config.toml
d_model = 384
n_head = 3
norm_place = "pre"
rope_fraction = 1.0
bias = "none"
tie_embeddings = false
parallel_block = false
init_std_qkv = 0.0254
optimizer = "soap_variant"
lr_mult_qkv = 0.5
lr_mult_o = 1.26
lr_head = 0.00609
grad_clip = 0.5
batch_tokens = 131072
Each number is 500 + 25 x the weight over the matrix's rms, rounded and kept within 0 to 999. Layers, rows and columns count from 0. Numbers have three digits each.

# layer 11 MLP up, 1536x384, rms 0.0365, rows 1008-1116, columns 0-127
488543507523500523491526578482504504470500522526479492509531512558508498523476480512489449516533458478489497491498490480496486523482488484537464529501474506504511501472500503512494544525468501490500465493520489490484558507514495533472487485504477512536495504469472520498504530524503505484523555497464485482516523470460512489503500535556474526501516502521511540500466499507470493508469
501501514505527471500519512472502500461501524480489492483462510572524475522474515485468507451520444527471508487462523504488506549487502575497490512539464475486511496489522457506524490550490510480486497450461522502531514518507464496496482478513517546477520450496509518512494543520460512496524507507510513477511488532486519520515527467473465526479526498492533490512461494515493502451499
515484496494512500491491496492512505507467580523463468479495526478509481548555500495500482513509512529532525504532446500558442428463458500482484473517524499537506520490478582531539522521483487468532527533476473542510560486469521530494442501515514520482518484472485511470480523515508508510490518516486473538500511506545512489530527508523503508500473508490501482502513480504525527485481
533505498503503500435465501499507524478498494512519517554518479488476458532497519493525539525483509457482526506493480484507491503520488539526514515553450502488538500533500498518494486525527445469505509525460522504531515489532545497461508521501465524538506488510473510526477502499491468501485495466480503514483503479533457504504473474541447528465533511494498496496522520454461472551499
509461503498470521502494531519504485512481541531535487517496494508509493498532442501506493464508479534504529528501485492493486466476476458493519532437507464506495538489515499504497512477484501514523494487529475545531509481498517520494484514518465519510467518525468492519523468513511484471494512529513522470533489466463498470527536519511532486530516503480557532450478527530526504485475
495539499517524514463505482527501522507519525507462539468459491517491484442535468487543506467505508504415523510529488514462512502531521495437474488537502498486472510468462485490481521540531503521525500462531507503468514497502501491535496477477491506505513492481511507492455482460484506505504468474483534496489518496518511453497508506504471473547478502530494509532524486523501468512501
519525534508495520482503511511491510524515461521502517505505523513494505525517509509467462496485479486510486479529486466502501539482446496479527497534507505484528474477455524525471487487521486550528537506490502531507554511501541484537474467500479475471559506571504494549453470473456507471496502522469505580495456529511522532530503489491520524522509473528503547495511535527495464483485
511540522525547531491530459429498520547450482499531507432493503501531513482527510494514504480454512514497485489492545488476513467524531470495510463517481461514476524542500489496560493472520509532474452483498527523502467495471488526495524459481458511536511483476485465493492555476494565475500518551504500519453527499515496477482503545497470504445468515545568499520504445510510518483502
517510480510467524455485483522512512481530524511517502540506526492520481475491473506488447498519521496549483464504506505467466510508533469505464505479518505487502485508455485532524511494510527470496458538486472483472509471501490563539485497480506491534511477515507490514506502498483479500471438521462503515484525512488498538564519474538511522506504502528476498497483468455490460501499
462470487536551489466486480484475494489472490496518525452519503467516483482503470511502519503547538539518495497521493526526503487522465512513522489480479458433458495451488484515493515508439522512481465515519534490477591518487454435534512411505510459500478475505496441417473498489523478483445506540535520511476503502486506491471478481484480509479473459491499457481490476533498486522509
495525484467529498484505493505496508547470485503508486523541528499462467472515477474466522492500496509485488528463486496465541490489557507466490514479505499487477476512512547505534518461534470487547503508468513499552470464516439484473514496485480518524465501495502510524512492494500497438491501485456469503497517499473481539477558474523509501537500507466581529488477498560480532485510
492480481512464518494493463513538501492504474488492468514505544477527467506499532483535483509554511512499515532522488477502519496522512459472544529514518504524444520494521486508498491527495432503548475560459559472490474481500473491527490505509494482442467499474500504480486504535521481570536489485492501517510496500485493496502469502485449515512500493500485538509553488532470446558518
503501528488525513470470477544529502522492484492468525505512518517501504474501520466484494497458549496525540506470492482518512516510463548554504521448509512499454523531483512439506504553471497540474511504490463518489563531547533496491513542493527452462485482489490515502530504487534476506531454523502492509537545489502523516506497534467527502491503523529484504477504469506495495508520
471435507492507475467509511478529514486525506518513532504467517510504503539527501531472454479508505525507504527479503474543500487478502439518522516489518501500486510505504521475496516487481442493510496474527460529531527503512503485483510496512541552487519490518541453498473482509494521549462504502520516463528513543503490514502429507524507511507514468531514510502464492493479487468466
510555498507540473442448505460497496449488511533467432482462474520480531497506495449485504507527503500521483499487525507522519468507523496521527439458507489481533487483451524498520512502511497523487491490489479534489526484495526517501526503518500453472485497477528488492507470548473509483548507542494522518540465484530486493498501459484487514522497476484468505469500505462502472442517
510488494463550472522477508498452480509464433491502472521484479478495486543479451484474483509484477564528464482487520515466459522485461485531534511508533508550507504500505520499501511517494509495468522515509491568482526475476507457520492553518498432530457524509514509516509521462520486498511484480454529536509537486495462461477502476547527462480472501490515479514472477505483534494511
500531523472522502459530537488480500533503507505491458556520469499513544534512485505520536492528482558513470495520500515488543500513507565528478533461484475524521533506522520470486537534488539549470489493486528502454514513505490519495475469544459510529554476539508474524463541476472461502510527467506484477474537503555506508474485524536523465549543504491502488491507503466507474506523
507492449514497499496506522540502478505464513525536477478500472494487506504487490514525528523499475511515501499493520536504509521483491493476508541515461469504447503529498505491484481466442521472589501504466499526490476572520475488498492441510497497454488486505525475492497515498473519468520462497511471485532489479475545502489531507489520497440519505518500491526488514498519510501506
498523505494548538520506428491511489505482510495493476505527512493474488510494516492505497480492496527492517541555560520498516493509516552530487482517533487504527476465541528515498474487478508458532480524471450478513478524473487519485544510498508522467499478502527554464498499517513499479544498491500469529520487485522467528492495458480503545503477531520500474455490505490490501486505
506505507469510514457517508475503505521524535483494483482540504505538484486496519504471491480486512510466529523536554498538463493558531483477518513531509517515549462476512499457483460507489518496534477457489494471519519500520496447478504511507487524451511504503532481513471547524513501470484528506506529545508475494452467519460506443503533496469512457543484509499500512539448517539509
513470464511591523474543476530463525539519471490468468509520504490490480481522527496507519469504482545553506472499471538499494476489519516461487486485505514513465447533493503464455538503519462469507494518488491491524515506453502495495508498521528483482523464513493474455468474516450528520531509536540489524486481500500487479484498510530489504507525485507523502512480523488525470509496
507530459517525529500525481502503514496556505543513541512508520508464497514471502489500530494523480494533421508494532510489500514476545528521502550514509534477552452542515503510503474530480483523527484500516470494502513500503514506474515493460509473477476525537456454474491486518519509509529492517538506464518527480457469500439510515522499473524472530492560513495515478487491502518485
500535531471490516524486506517512506519473530472456531488493510516500524457477475469515489470460502496467522502482500452481447484471457507504510502522565462509509478481456487493542427476520475463512485526497493509517484491456509476513447500486521523523518514490531518531526543518480485526480540523530469523473450457509465503442528511514508440478487507515457525517520513498486503525512
514540517552516555465503501479547520560496480548517489510497525510509475521482475514507524499505506508493509498500546493470467453497495469531527523511465483486459488503502519480524471485475541514457519469513513517446463512516461556509524511493531514521511514479471547506499500506535511474505525499471483552495479500484547500540502504477509519507522552556506480486549494476479543502499
459504496565507497501487468537535504502504485499490484521532506498495501488540494471525523501474456475508487513474503504478502508484530513497511512473512504489467509504515474503515523497468483517484519505475516486491498458527531476477487475504514498464471485555476528492544523513514512513486518516506495506532498495470498497465483498485505524510509491489481485534510454443504507517521
492484547483535487463515479493427496516512507483466492471499497446486489506463494510513495537484517506475492469519509504517511510506520501450496439482448506536522532479494487490519527526460475500494552490479461498490485477545500498472478530517510486492519551512509529517517496513484517506523506491517505471516547543495480514474452475537537466496538509517472509484524506516401489476511
481501473546498492487486485484462544504505513480513489508438475502496487513507529499487473465511471525495482498495440536514441455461472494512463496545505506494501498498478543520516515549550497495499516508529500500473487479498518511507500533519490505524507514472452518520526491479472483507492514483517480495510491542559462485472485514497476494494481526492455532491477550507512512443494
496500494473482501489492540491477516494481516505502486468506448505482498504464482552498453494507516499495497541511431508528453539474528509458499487541522481509520474531523486484521524480467542538490486493490534507521506472519478487540531538500526491502545506498488461494528493526472488498479531495550481550513485478497481497518489522534472487505526466504571445516558460492514487510475
460493498482515502518495506481497515510494469506513487490495472504507499504516488480511473476507472490495481509468525487430473511545526524512540486504508499474527464484522470491491489519490525509459521450555511470541517510518499510490468489496531500473534512525517530524486559489454503479496488487487508493494494507472510565481539487548461524516519488543496501525480533504497479504511
435444528520461479524475520504528481469486511487445497497510533503512536507505499555511494513541537526510452534478527488526503501504486519531502480463550487475511505500481480527535496570495531523478505480478512507536510504521459488505474517474477489531525473468497485508527535500477509508501456527540495456471482481518499550479501478496500520527475501511515538497451571479489539498467
551469485469497480465533484503490497486515476480489510516474509512518529479494521513535511479465534493447484481504449506479477527510502506470498486449510501523522494524481492521512486520488452535494498485526443519477502507510477508512520525473512503498481469523523501457490418527479492467444478479466511464521465516516463447497506477520516508531480491494511483474503492521427540517507
487496525538476487517541486506498529522498473514472500537496473521475469476483494483468431544526483484507520526544488466487504487508504482517506539513517515525458509527540524464534475535523464488497502484505497512499480449463502462476462528493495508478501455453501465577510505559481502539450489478494500474521455522476528529486522503499499520545539533485496533485499520523463486483488
478500510503495515478451496461544520580448512474497548495482502490524493472490449509543542493486500537549551494487499491451553476536546505497502524484491482513474491563517527527500533506474533469490470483522533486521540518519524519494497483488514523471499527495484544499504479493512546466512507504482500541455509512463530488493497538516559545443492513480530471538504507479486490438500
496508497496488482511443510514495490444504529489509491535498514524517530511503509488559511548479463491530500487479532479523529500492515445487520486537467535452504492512534508523489544488510489466503479491471486506529506528511495478452542438473504497489481519529475490513490571503509508493559511532496445495503509473509496484482459508496469467499508547507478525484481524500497523504533
490478492480529443531481508477534480494482510500526516477462519476471522522490521479488467534489506497459540453545512549495516482533522476492503519502504507500503467493476488519503532505512486491470495460437545520501508522444538500544476498510525536466499495504513469498515490514494512520503480450576485529496495506514531512454520490455536491508489450536467481502511517504474471548530
491508509491471487467487469515501469520472478541524500476486495544465454497515473539519426483483501557486503473518477519453462462554509494449534544505475524510524501471537448516486478482475501528542495498523500527480459525523520478530478483434493528548516529520483552520535529489493478530517517499525470514465491509493525506474503448474502500514502511493484509544497544462549525448509
516495534492525475507517490497523495458490477487501472487529527479466470483513503453477541514497500483504435475521489470477485487538516500481546494546499497490501503493487504524484514451474469511529520526468499510480500503553493498502501505539484516488439479514517455505494471533509510494496490503527479509536463485479535552509470450480522498499517504506523500523531457496496504526502
520468482506509536477488506501484470481495473496496515485493556501495509514459515457512476512513443526487529531490520461518507508463497548525512509468493533485507516464496519473487484459519481521508482507510463554516538517483491488483517520509537490491491478491489506460471438493503467512492506489492524513426535486486514540496491466538516457517493463474470486477506535519523492507454
504493524521527522524477562478485489478488500510508516473538480481525528508483536490522489528503541471508487484519489481511493511515480513505482458520507495506515489490503478537481526521468523515466512535497490501490506488547504539508497466522514515491541525473454490515520498490488483497533497529519479478508503501466480511510504492506497497501477479526503532515470473539518470503496
492503521468503545500518470516520486484474499548467500451511514506476483541458493476498490489507487455465524521519433450492516524481486516505498493507513510498527491564481433540516487476499523443513517502544494514522463496484473508530462491478478531472493552445491474510544495545470534473486456539469483490507520512501518470531493466487520478486483483457495465450483474519470532499506
549516496466522489497539476549465498524522486489530529468481511503476477495511543498518517498506470492465525483455500486514458469492491515516485488480507452469523487513510505462496469460494545475521511497521476472531487489476476510516494501512531524492534500463523492482471499479547500459519482498494524500554551483473518509469453508492528524514472491516513486481483526495447491511508
502520531487480485513538543505481508525510522554518543516493480463474530465501515556460472487455522490480521558547473488492528516535499537483524555489485434491510485544508516470481516472451439451503478507494523485524493483505491534476480492515513482475520551508500503488497531510464482473530528471434464507468492503462482512524510502511499519441525494551484454474526476496487501490506
529533495496512521504516580509517537491471515517524531466527424468515531498546498492455486533509551489515510496480517451473516474522511464499490514522516479502519514515444519498561497514492453524495538463483516553529431506491515521507498495510512503496505540461530517493501485494498447488465561504530500446521525454524552449488456529525479485491507527519513472500498509492514468490509
489545467488513473484471524505471478463459469486492477526532483482468491527500532464475509484481501484485544533482562488522511504536477470500518491507487463500514500470519519481468551457525496476485475500498469488476494538501510518482505499510466530449493506483474507506484476515504462475506535514513534523472485497499477505502520520523511471473503509507491515480496510425486470493481
508466501473532506536522455529493498483517572492484547506503529452479516533536474497554503547457502471499500491503501469522474503454452535525488487480534527455502490489520550531469491466537539469496485527477420523516548521503457532478551513525473494553549487464503506493446491487495502548518560475504511474509485506498498467487498509533508470517553476441494494478462480540509514542465
513475491492494484497472509516471541474524461513526508510497513475506517510530525500511461527530528486489470471515499482523493516452502519485476494533501492535502539429504484504521518478519478523523519469482503505527516486452538501486483494536510489483486501490515508479510469525527580470511497488489504498472490460536527512464471494509483524497497495556501529541478493482466486515449
499509464488452483498490491475503484513533480497467507544488510459486503518527534494520487507510505493525510486511521518495510573484510489485528454529499505523541517495480476484472495476490480548493509496501486531534495463463468489513512516500451499539509509509533493516478494510466543496491472519502440566509500484487521529502482529508490489495505483499486478505495484482491500497550
505523492531494480486475499510511520518507497493456557515528510457469474506542522497441473466480521496456471490461544527490496518494488509502482494503538523471463529527511494489496465496497475478467474488499516549505522444506498483503498513499489505500461511541519515421494543495503535479455518487474497507488533486504530458453535505530486519528473519479481553498470484552543453494491
496507514502499512519509524504512508516504467498486485486501535491475527532583514492465503476475524503474424503499521449516455474486564503545497486496514517484511471538481494491471488487542474525545504504496431565497518510480485523482493501471530479533492475479496545523487476518509487493462531480497504509487523510519489481454508478523491500517495543521493499474502482426517472502468
424505489437499525493522554471477465507515468511498494469514502527470493512499498482506500459487488510522497498486528494544503516538492462534524507537490480505478496502558541500506499499500534558543475486497501473485549492459494531523480511494497504470521501502489471491515463527454523507517495460537517535441532472441494523523489522459510505496448507494485527478478507513517481513510
466526482458518502516533478472526499543474533518482477520536495562475504509505547530533513504501460533456476494539478513509514471480506463489496479498510505521463512539499537502522524467507447532443550503488492443504478514472473481496469511462524491503538511479479504513483534519514472490515512548507488476513459486500481461479507534471566471505514496535496533495454533483503515518470
431483484515513516485528461487505481488503485512545475472569513499505486504503502484537445546514502480505508444437463463498536491489518513519440523517499521519559504515502467496512532535517517517493483514534511502473507481499500496519479481527457468541522545486534488468551484494479523496483517504478476539498505500473484523505497545534499497459463465539477529487524501524504474528504
489487498538478515458502488520507514476503500542505455512498491480498481468525487542530503488489523539509535491510506506488499506516540497486506474477497511499538503534512533456535512498493505490500539508495528463503547489481549524479481446506497517456537498496459554523487514506483545543523461521513539475494520441440473518486485458461529507491475487490489513526464560495436556527541
519443517461495472502491470503530521497504520496458508504477511514547467504510495496519471550511523454495503523471495491489474510486508526461535511464471469497538491518481493484478507460509528482480521480481497449548498488492495512486506489558565533505504505488471467530487544521521498515530512458513492523483514533494499499503523543506475515518488454499534515475461484459506462518486
463493536514493533538451518538519500511489485514496503483477466560485536502504489512506482542479524485523481486500496536510492505472525480483499501498523524525513497483509484535487503484521485497488459458485491492514535498482505514487473500463445486503502530488458519517493479486497546522517494468530485504466514461557497528487500458514552473517504466461532471527548520489534504520503
510542527521466524478568516527461565500485490507492497504455525482491521509511500455499487528479518520476458474477504490571519508510528528491530491515544462492494571500512479530479472477488516527466489519502565448522467491468563479462493497523511470540536517522510505501497504522529460440532459516567481559481532450505443468541460514481469544519485503494487495466550465553522543497507
498510435518497472516504493538488535510472532528485515508530514562486519506510522487494534499518468473508545490462470464474535519514458507471510496496524498522526466496518514504502504538503421502500501493490451514521486518505488489488511471496508537545483455511497497504513530495528501489467452437495499506500567472502511513500485524489469470498499519499500477463537545492535474500513
469505513487484463538473504475564476484463514476445496485441474512493457520472525480450463504512464549513475520517477540518559481509481478503477514445506487485507468500522493509463515492525498472489497516517499529484480522534553484508501523517486503521489483501509495490560508479523547543519485520502531512510509505495504524508507494477509488534498501496519499505525489527520520504464
446509451511415440493495515529469496542525510461447520496462487515521514485445497487481504528474490471525518502504508471482473527508495494500506510480496494492508551481524479511513502488521490510499522530491530502503511510466506474494532513475521505515512505490509453559460499538494510526478475510495471473490501541464539491523498544470526490506475514482510501514482487466455529454473
497513503490505494513489490497476496527504470511529473464498527485486468502525561450464524555463536460532494493437489503526482471528520513499522507480495503512492486493498530536487482501483500452508522496480497474499501470506535495513507468555494463548529453526496480531516509485506523449516513533490499504505489493487489519508501530477508512506459559504482453451517482505459470485514
492521474471496509467524472495488470506530481524537516538463478494487508479501492524496499477507504467505522451445482489540518524488520504470521486443511529541466532487472499485520513495476463479485521485560497534484540499498456491451526507459499498494520529514505516490527488481478459518501484482531451496536487514537525489496554537497522521515461505459511495482539484492518550450494
464474487517460533508488498513450505496472464508497460499513530541550477501501491459470471500497508483470508483487465527493485533473488507457505504492520482489450509500501525489500513476467520475533527521474520528461487454498523524546466456526500480473541468442460492535487496522533497462514482508484451541486465459518468512479458487476494503495520504498557494502536477493438552554475
515442485521499514503479493452528501500519494519524515491462499513495479498519490517462514496510511476476485502512474522523520452499529438520532500495469533503488511459499523485509528502497466522468501507479500493508515510477495476498494468514495513502515529504486526523515458502494501490531519466491498488526468507544496498474503550497486504505534485501482511505533479491502491515485
523448496525460490503479433502517474491495540468489515475506529514552493493516555481468508519516501489518491526511509539485491517524523541528518519478491500476513506522476547432510507474504542495502510549544495496477493512528526537491487530492486498519514478491523486508539462501500516506470498537490542491504480535525507546495502469473502539498516492489516491477501526511499529485502
527466509460462507467467497516494544483451474490497535515518487486522485516517514497518482511466486462493504540496518452528475465514524505505546482474540525513499499512527514519502492492557523457508527493503485503515489459553500506443501464491523530496473472505456534537474447473543512455517505483501474505480447477520521551522509459503492514482506405484502514498488510495503493482466
523498554497521469477518500503482528535508490488481504548530508460519479504528496496503512498459479511454508492508474479484476521481525516511536501495538498460510484520500507485522492478525483502470478499491497529526491528516524471491512523463559477504480515502507470485495488501529499495491471512493460499475490531446525554509498494501488480517498443485492486515510514524510532509525
514500509513483526544541506489521500454506475547476469529456420514490534503515496490470499507565503488502436485491484480504538497510475486569494492459546470503529554535515488509476465448565477497474500459482565508513532498521525487449500552488460523474490510493553495535502460487480496460491487503515526507531486486491458526540495493518493482521473471461499520530487484473482482469495
525514468459459482497509449453485484495514526481534460510516512514503495508502502489529547506509514467496457544493516529497487479501492532512518475525517515518530518461523496561555511476461509515492503509514482545537521496510543533502456523491508493494515496442536481514519491519479507540538526508560524500525486478513491471512530497519518437486471508484486515521557477540506485502523
515491524528503520497484516536512525517499521516526478476509468509486436494500489507513540503491521459517511497529478503559476514482523501479481464489472475514478483520503520517490524519517515471547520473505524526533488501483482504486483494498500534511518493475525474516482485473498469476510522477485518443511484507496450479506504478484491535525496473461516482518484537480513519536509
527454496503472501534507475537483520541490480520535495529529493494477459519494487503488500465500505491481486475492518507501523489496450519533512478510480580524493479460464514534492485537516514536449481487521546547489497474471493473511478531502498510494488541514505484466463520512512489511528488518493517523464520499480489495509522478483465538459538525538501483532509504455505507467478
500475498491497486445467521429500481530491486526482509518518470518498538510461535495530541500534522474495468483512499497451498512568495507495531479521515542473491459536491504456517495524481478465536514513477467521508490524508492510479527499473527472485477540507482464476496509482485557506506482510493546493531488480513502503506464451578502500490479518477528555479509498499480533491542
472491523524480473488490502431471486519517530464537515480491451513485485496518542540457493498480517524491488471493503545484493504529492467503499478510486504476470501508536508507465531501501476506482537525496508491474489540502493497463480488502536537569470525516477491484482440484502511498453464501550519503483482530474486503471507492509498494557545439498501511526506516530517503520450
477487475542532516489493507521481466489497520468532512443545496487528531551488509451471479474498472510548498456472493483548543462478495492480498486518507536504508507521525538535496478562519523468549507526497498507526502522457505510455502495519496462471483475534481480472526484593529493477475564505549511494531537497486499519478548517526466537421496512521502503489497484499501510459531
472494519481510540485522486501535457528500457519497494516518501497515516544494459462481505516450502483489522521489524503478511561436465519469504482514531522492501486503491529490489468492529513508492505485493532537485511482486469480509490480552490468479493521515477482488508509476481504528505503497461495492496476562527503480531505472491504523491523523507521473493533476505530530490483
487503515509487447506535528518482451529447476469514524539495496463495519488463498449520545482449477506499474513472492503495546434467492487490501501505493474477507520490494482522486518518498509500507512500478466518487514482488499489533493534506450468515508471480522516492439505476501567498483462547457536520480477521525506517436513486481522463485502536520524554509542534508477490489500
527510519450483466463499479492459481492494508540508503539487518524541451513485495515477489514532529498463499524493526487548490528554488477467479535528478507473472514534496544542544475498502524486554499496445534492485472515481525489481509528515443529540512492518476489491501504531509496514547501479495506483484463536534479479490476492479521522482540485534471464523514466489511474433451
552512504507501483490515516463469463508490510474460514504484559483510476525477531523495489524461453541512503473536518508521484494479499497499447491469494541460514485512459474507534519437533460479494475476500468461488469459491485474527476522494477490487529462499460508536496488515484471494489496499527546527475471473491494502507522529474489495531506510519497488468457528529483501532490
488558506512503481531529521467482527511510501521508497482502494486513428544489475479539524492481462490489460467474544532503485505516533492445535521529460427451533526548483504485476499517517507449485489470514493514475493532511530472532497488481493544530513536473503475473536481489499553480552496514437461533474474484506490509506499459476517491466475505491485510488500495478497547518505
495513493499463547494506460518516493485483483484515551503466504522444490498537536501504510512499464498481501528546502502506506463540529497477464475520544499482502491494467477509448491500497530477555537524506460490523546523495466505462490447484522474511508499501508484490494491513513535505493482463505467510483513451532454541478451501491510515482473496489532477461498467495481470494475
553512478495470527527474503501551493539499501535517469505490513546512492536517523523507502481507484537466485534497499515470489478569511520529522527527491498495498504527497534498481494470515551519462526472539512504498502524506502475470508486482515524473493472513451439502533477483510488489519487562491488466496493507529471571502494505466505528477512505444525498489533492494533509478502
494523500528492519514517510543496496502449504499475538465476497538482521486510506509505530488500492462482493500548482450476484538519508461479479490468514472505551511488472469448509444500508475485536502511548535505467509522499462478516516492506510527457511461502513507533465514544508505530495451484508509482520540473500520560464475499511478492521510497500498537562496537551503514476497
479483459480495500489521496515494468492513459532495472510459544501488527474511530451470490499538485522530548480485489505558501470496481557493510508485503531527501515512515526458503495527498510509505525496509477479564500513485532489520508532509528537474518506504529479511472492488537465466503503466476439551503511501519509459473505519497553519513504480585483498514452488505466478451522
536510514482526496514483550477506530526489503505471492464495511487474500466502496527500485507498474479502507487530517498472469532507470472482510518464508510504494473495509461520456515502532461532530546502444558502491518506463490462475491486469495521528531510509539497474481483489490494537526517502503488522501468506485470501479477461517456530501514482492467469559555515507478462495491
518484474518488532507476519445505466508458477489493509509519517545459489497501499478532462460464494492551523503500521524466517495511471521525527482491482488467535541496508543530517514482474498468490503462508510501495463489530500505511529525456522500516498515523480514493521495513500510480492511468478467477459563507512497493471517493519485495525502506505556506474496489455557511494467
501531496507513489479515523538524494545488505477493496497512479503525484505467476508544530536500505502477517509510495508526509479532508507452486503558490485508514480510479507483488470519514492524461491467476472490537562508482530481440549510492468464447458476519466490490572493456471542480559509540520502489521481528522495463514508492531510475563483538483533474500525535542485466544541
473560492466496491480522514509481533488492475498511578519539507511542522514497504506514546524502515499519483544447468552512512482495467506502504534531513527514508465513481534537520485482506475502457485526512491545510490486484520466501494524529454520572481494502517477513478490492515469558495460479522503554515483485514516532493521478488540520516510492467496470464473501483453470497505
497504512505507496502495510495527545500544499507518531479481462506452477517479475477468487521501494481507539531485533530512476485527478545479502510522464492483496508502493462500533442557526483493527469506488474510477458508470508522512517527487507543518506482517485518531482485483506540540530446512503579518520523492574486516508513499519518478494537495496489511514479543475519505549515
487492528517468508468518479489523489466511496538490487501505479505468493517476477507479533524524517483522490495478505517480517462455506506526516502475496494518496502463530499484512454523534491526522479573488495510522448523510503517445481526479485480517486477466481507478499514486489562486497519524543508521486514450515502467511495523488516470495536462497479479494462543513553492531498
492501492477559512449529513490476502498516486489527502485488467493513548473500487526507522500485490501516538518509475529444499478517528536469549449497500466483521483507488477512483524442486485521496494474499481485498493506502517490471510497496517519437476469506482488471515465536538494517538427493449511531465490507509461522489502500491485495515535525503501534450531518529539540520518
534518489464495522517489518521492514480476517535510500482493537449539457482501459479525516492507482474463520508464515477532474506502521468512476508485429487449542452477517504552517479495532534540510473474525495489488475499505521549507500473520548510508479483506459557511508434490533474479531477461575549493489482474485548496512515484483451509461492512491535510523465515510508485507519
497466466538492487490495500555510530551469485512500491519534512461537468499491513530488506523511524460446527496501526524500509509519517558549540436505495490488474539507505491499492520521529502492506446525494482483438451533485504489511486488522550526530483500502431509484510482474510535508497541483467502485516498489502481512495503494541486529538493499527502485541531472482473503515535
490476513491489481483523495498543502502496525483517514461519532489527484496498524460440489518507501500493493466502505490496478465479492471505545521520523488474498493482473486507494550559472529442496493518513487535510520509507530472489491484489476500476484494513495450497499559489536533497463461504530504487481514507480483509493524495460484484514539491485473486497494529516476502538533
448493503495495516555506468504533478495505499510497530507512505481541511485516506504502437526489520495529511472484488472519460514492548510492490508512487468490477467515488511506513505500476531481475477577472508484518562500539486507514502460464518454524491511483532531474484489496490546486470457461423466475521487513526498495516532491490472548499503516495472550478542536495447470499531
480521497447506534528512504502496523505518533540497478435492527450512523500460534518499515481516533470489562429497514490526473490509503493525509496516535560560502465558473489498521501445474503470509508491476490488534509504508514473472490517541488541468529491486515514507469505495533505519469497488501499514484473493509482511491466472473528522475511516474507433504494492483465548455516
508493519509467537500489487465530547496514462512490506526503500459510525506518550488479510506516531531470491494476467513506543474498558530555519463476507525485535478539472504494480527517535511520463533531551465507486514528504493446517557532542504443521463561525488539494540474520474482491532499532517518487464520488491482468482493522514487554477522498553545504467509565503499517502500
462490481550526503437535532481571483521532469508500413468479478532496445524478459487535490494489502519524489507463562514514483497489522546468462464504512531465549498486521503514486548460535524509473488552518505511515498518499481475531507515503541476523551512492533452525478541491433466468429491494536494452506480507528506446514532506530485512441512550540552500489502505499494508495539
466526487488477510511459530475495474480493511482495487484501519535489492497471451479491504474500468492493519461487463500517521497488529502502517467511489530498560490485481487513530508505504506509501506549504540495526484522520472538494547510504512485528515491512501481515495483510544535524516494462504458511503484498494488470513473500475481490464499446530515473544484488507515500459476
537462542509491489498519485516512495485442515534507497482562485535512506503544536484464540514540489537489482507479463536523507509447515531457484490554496486480473535471507521477512495502493491477488504487515454534509471484527474540494545491452493501512505502488486511485486506493500496478469507485476515482438523508548528492470471515524524484473517515486507471521493483490484531486501
529497476536517533554487511518509510546501439483442528505468520499479494507552463517559481465502472461495498488497546539503480485485497485514480506501461505484540517513490477496486503483521490493494498507522507508490504554528508466518487474514488532500507542468491484499473500541520459501518521473485486523495488458490495518498470520500468532493493512503562486456520472494478481529484
514491523469495498481486473543512511505471550506535490480543495468470491516502474478553515526528513524567507503494488488507469466476480497483508505515506494479501484509527462514502520508483500490463462499489465541500504478527557528516518444536515526529498534471504530523494553474543482515529483499454583515498533509466521494473539458466456480509506484502507459499514558481484516510501
488520521484422522526476494519486455504477485505493509467527521453469468494496536507479441461506515507523492502495466485487472509512548519498463540487480468534472485448524490549467504494531536494502514468498515511514501455488472460486495510501529515506539539514471501474524524475517526454527466494523518474509479546501566479532553548463511511518492482509452481503494510477513507507522
495496492471530492482542477471519478560489515516511510539503491539479536530468499502496502483485523483477483497482478494483499489528515533484464480505498507507503487527530493504518504492526553523544511520487514521540514536558523497463512463500543521559521519481475513476451489479523479517515504518486493512501534523582485482485476532510515529501481534480490485531536446545524431498511
507491502509485485486511496508483524487449510500486549468509490509456515477495527492493535492486537494515507522504508517500498447521496501501487470496474536486530523476497465475518484530482469543470512556513455487517487483502501486476513511496457500491535549534499473492505532520500497495491505510495508507487491471521509505491493456529492522467497483490517510468495521499460549495539
543497480524492514530490493485525496501516502460498444494524551504513518517538516493546498544553473502511499492505480444512589496496453561491521423504487516520493497521499488504483539551477557547465489507496480505485516534543502518533518486494475498539456513461494531512432500523486504524470546506501516542538426483474476557508463521482469486489506486554518510494500516503525511489492
478496540511527494504451524519475483515495527519514504518510500505483488473462501491490477459489497527505520493515504447466468495454515526481488478553526474493504474491480532506489508450550497519487476531470427452529502535467497476502498477527500509480527560492482486505467457557472504468503528565522470465487510457519489512500513446525529474516501492504502520500504520498520476490515
497508471509520463479512525507487556535477507507514491554476437509483481493487484512530463435528522465499474564538508472474509490523527561509568492484463469512538567483500538516472563499481554540533492477536484493461531476518509501488492499486482517485498488517463469540459479502511508493490433494483521518523507508463441519492494483539503497548536515514430491483504484491509499482512
492507485531513487460523483524462499509523518492506586471504494500491485472527500519480547502480513524504471519480460487501479505493516482503474523494466589529507503462520495492535484451536478500492504481434505526521478440523458440525496502507474510493534460529528504477483491529499531510522504500517507467506501491554531525518553475479476524489473523478438509498511552501484532525489
450520484526545494469499506431457488535518485502480477497471502543504486477525495493508437512511528498452532453517509487552526514530539479505502523478478509520509488524506465503521476485471482505468504448536498463498504539467516503538503478518500489494495472491542467516493469518457504533489524475474499497512483489479457527523508481491539503482512533520536484524466519459479497541493
479552451457480452533541523496505553541509492495495501515510528518496489443528460481488479567492455511497521515534545507551528586473502494559468476523498487474514524494516514531484449523471489507530520511522484530500508520486509491492508510471491488505519547485501497498516507489540481441496482497501508490468488554532480441458557458503494487480512515527461453507478499539536526494524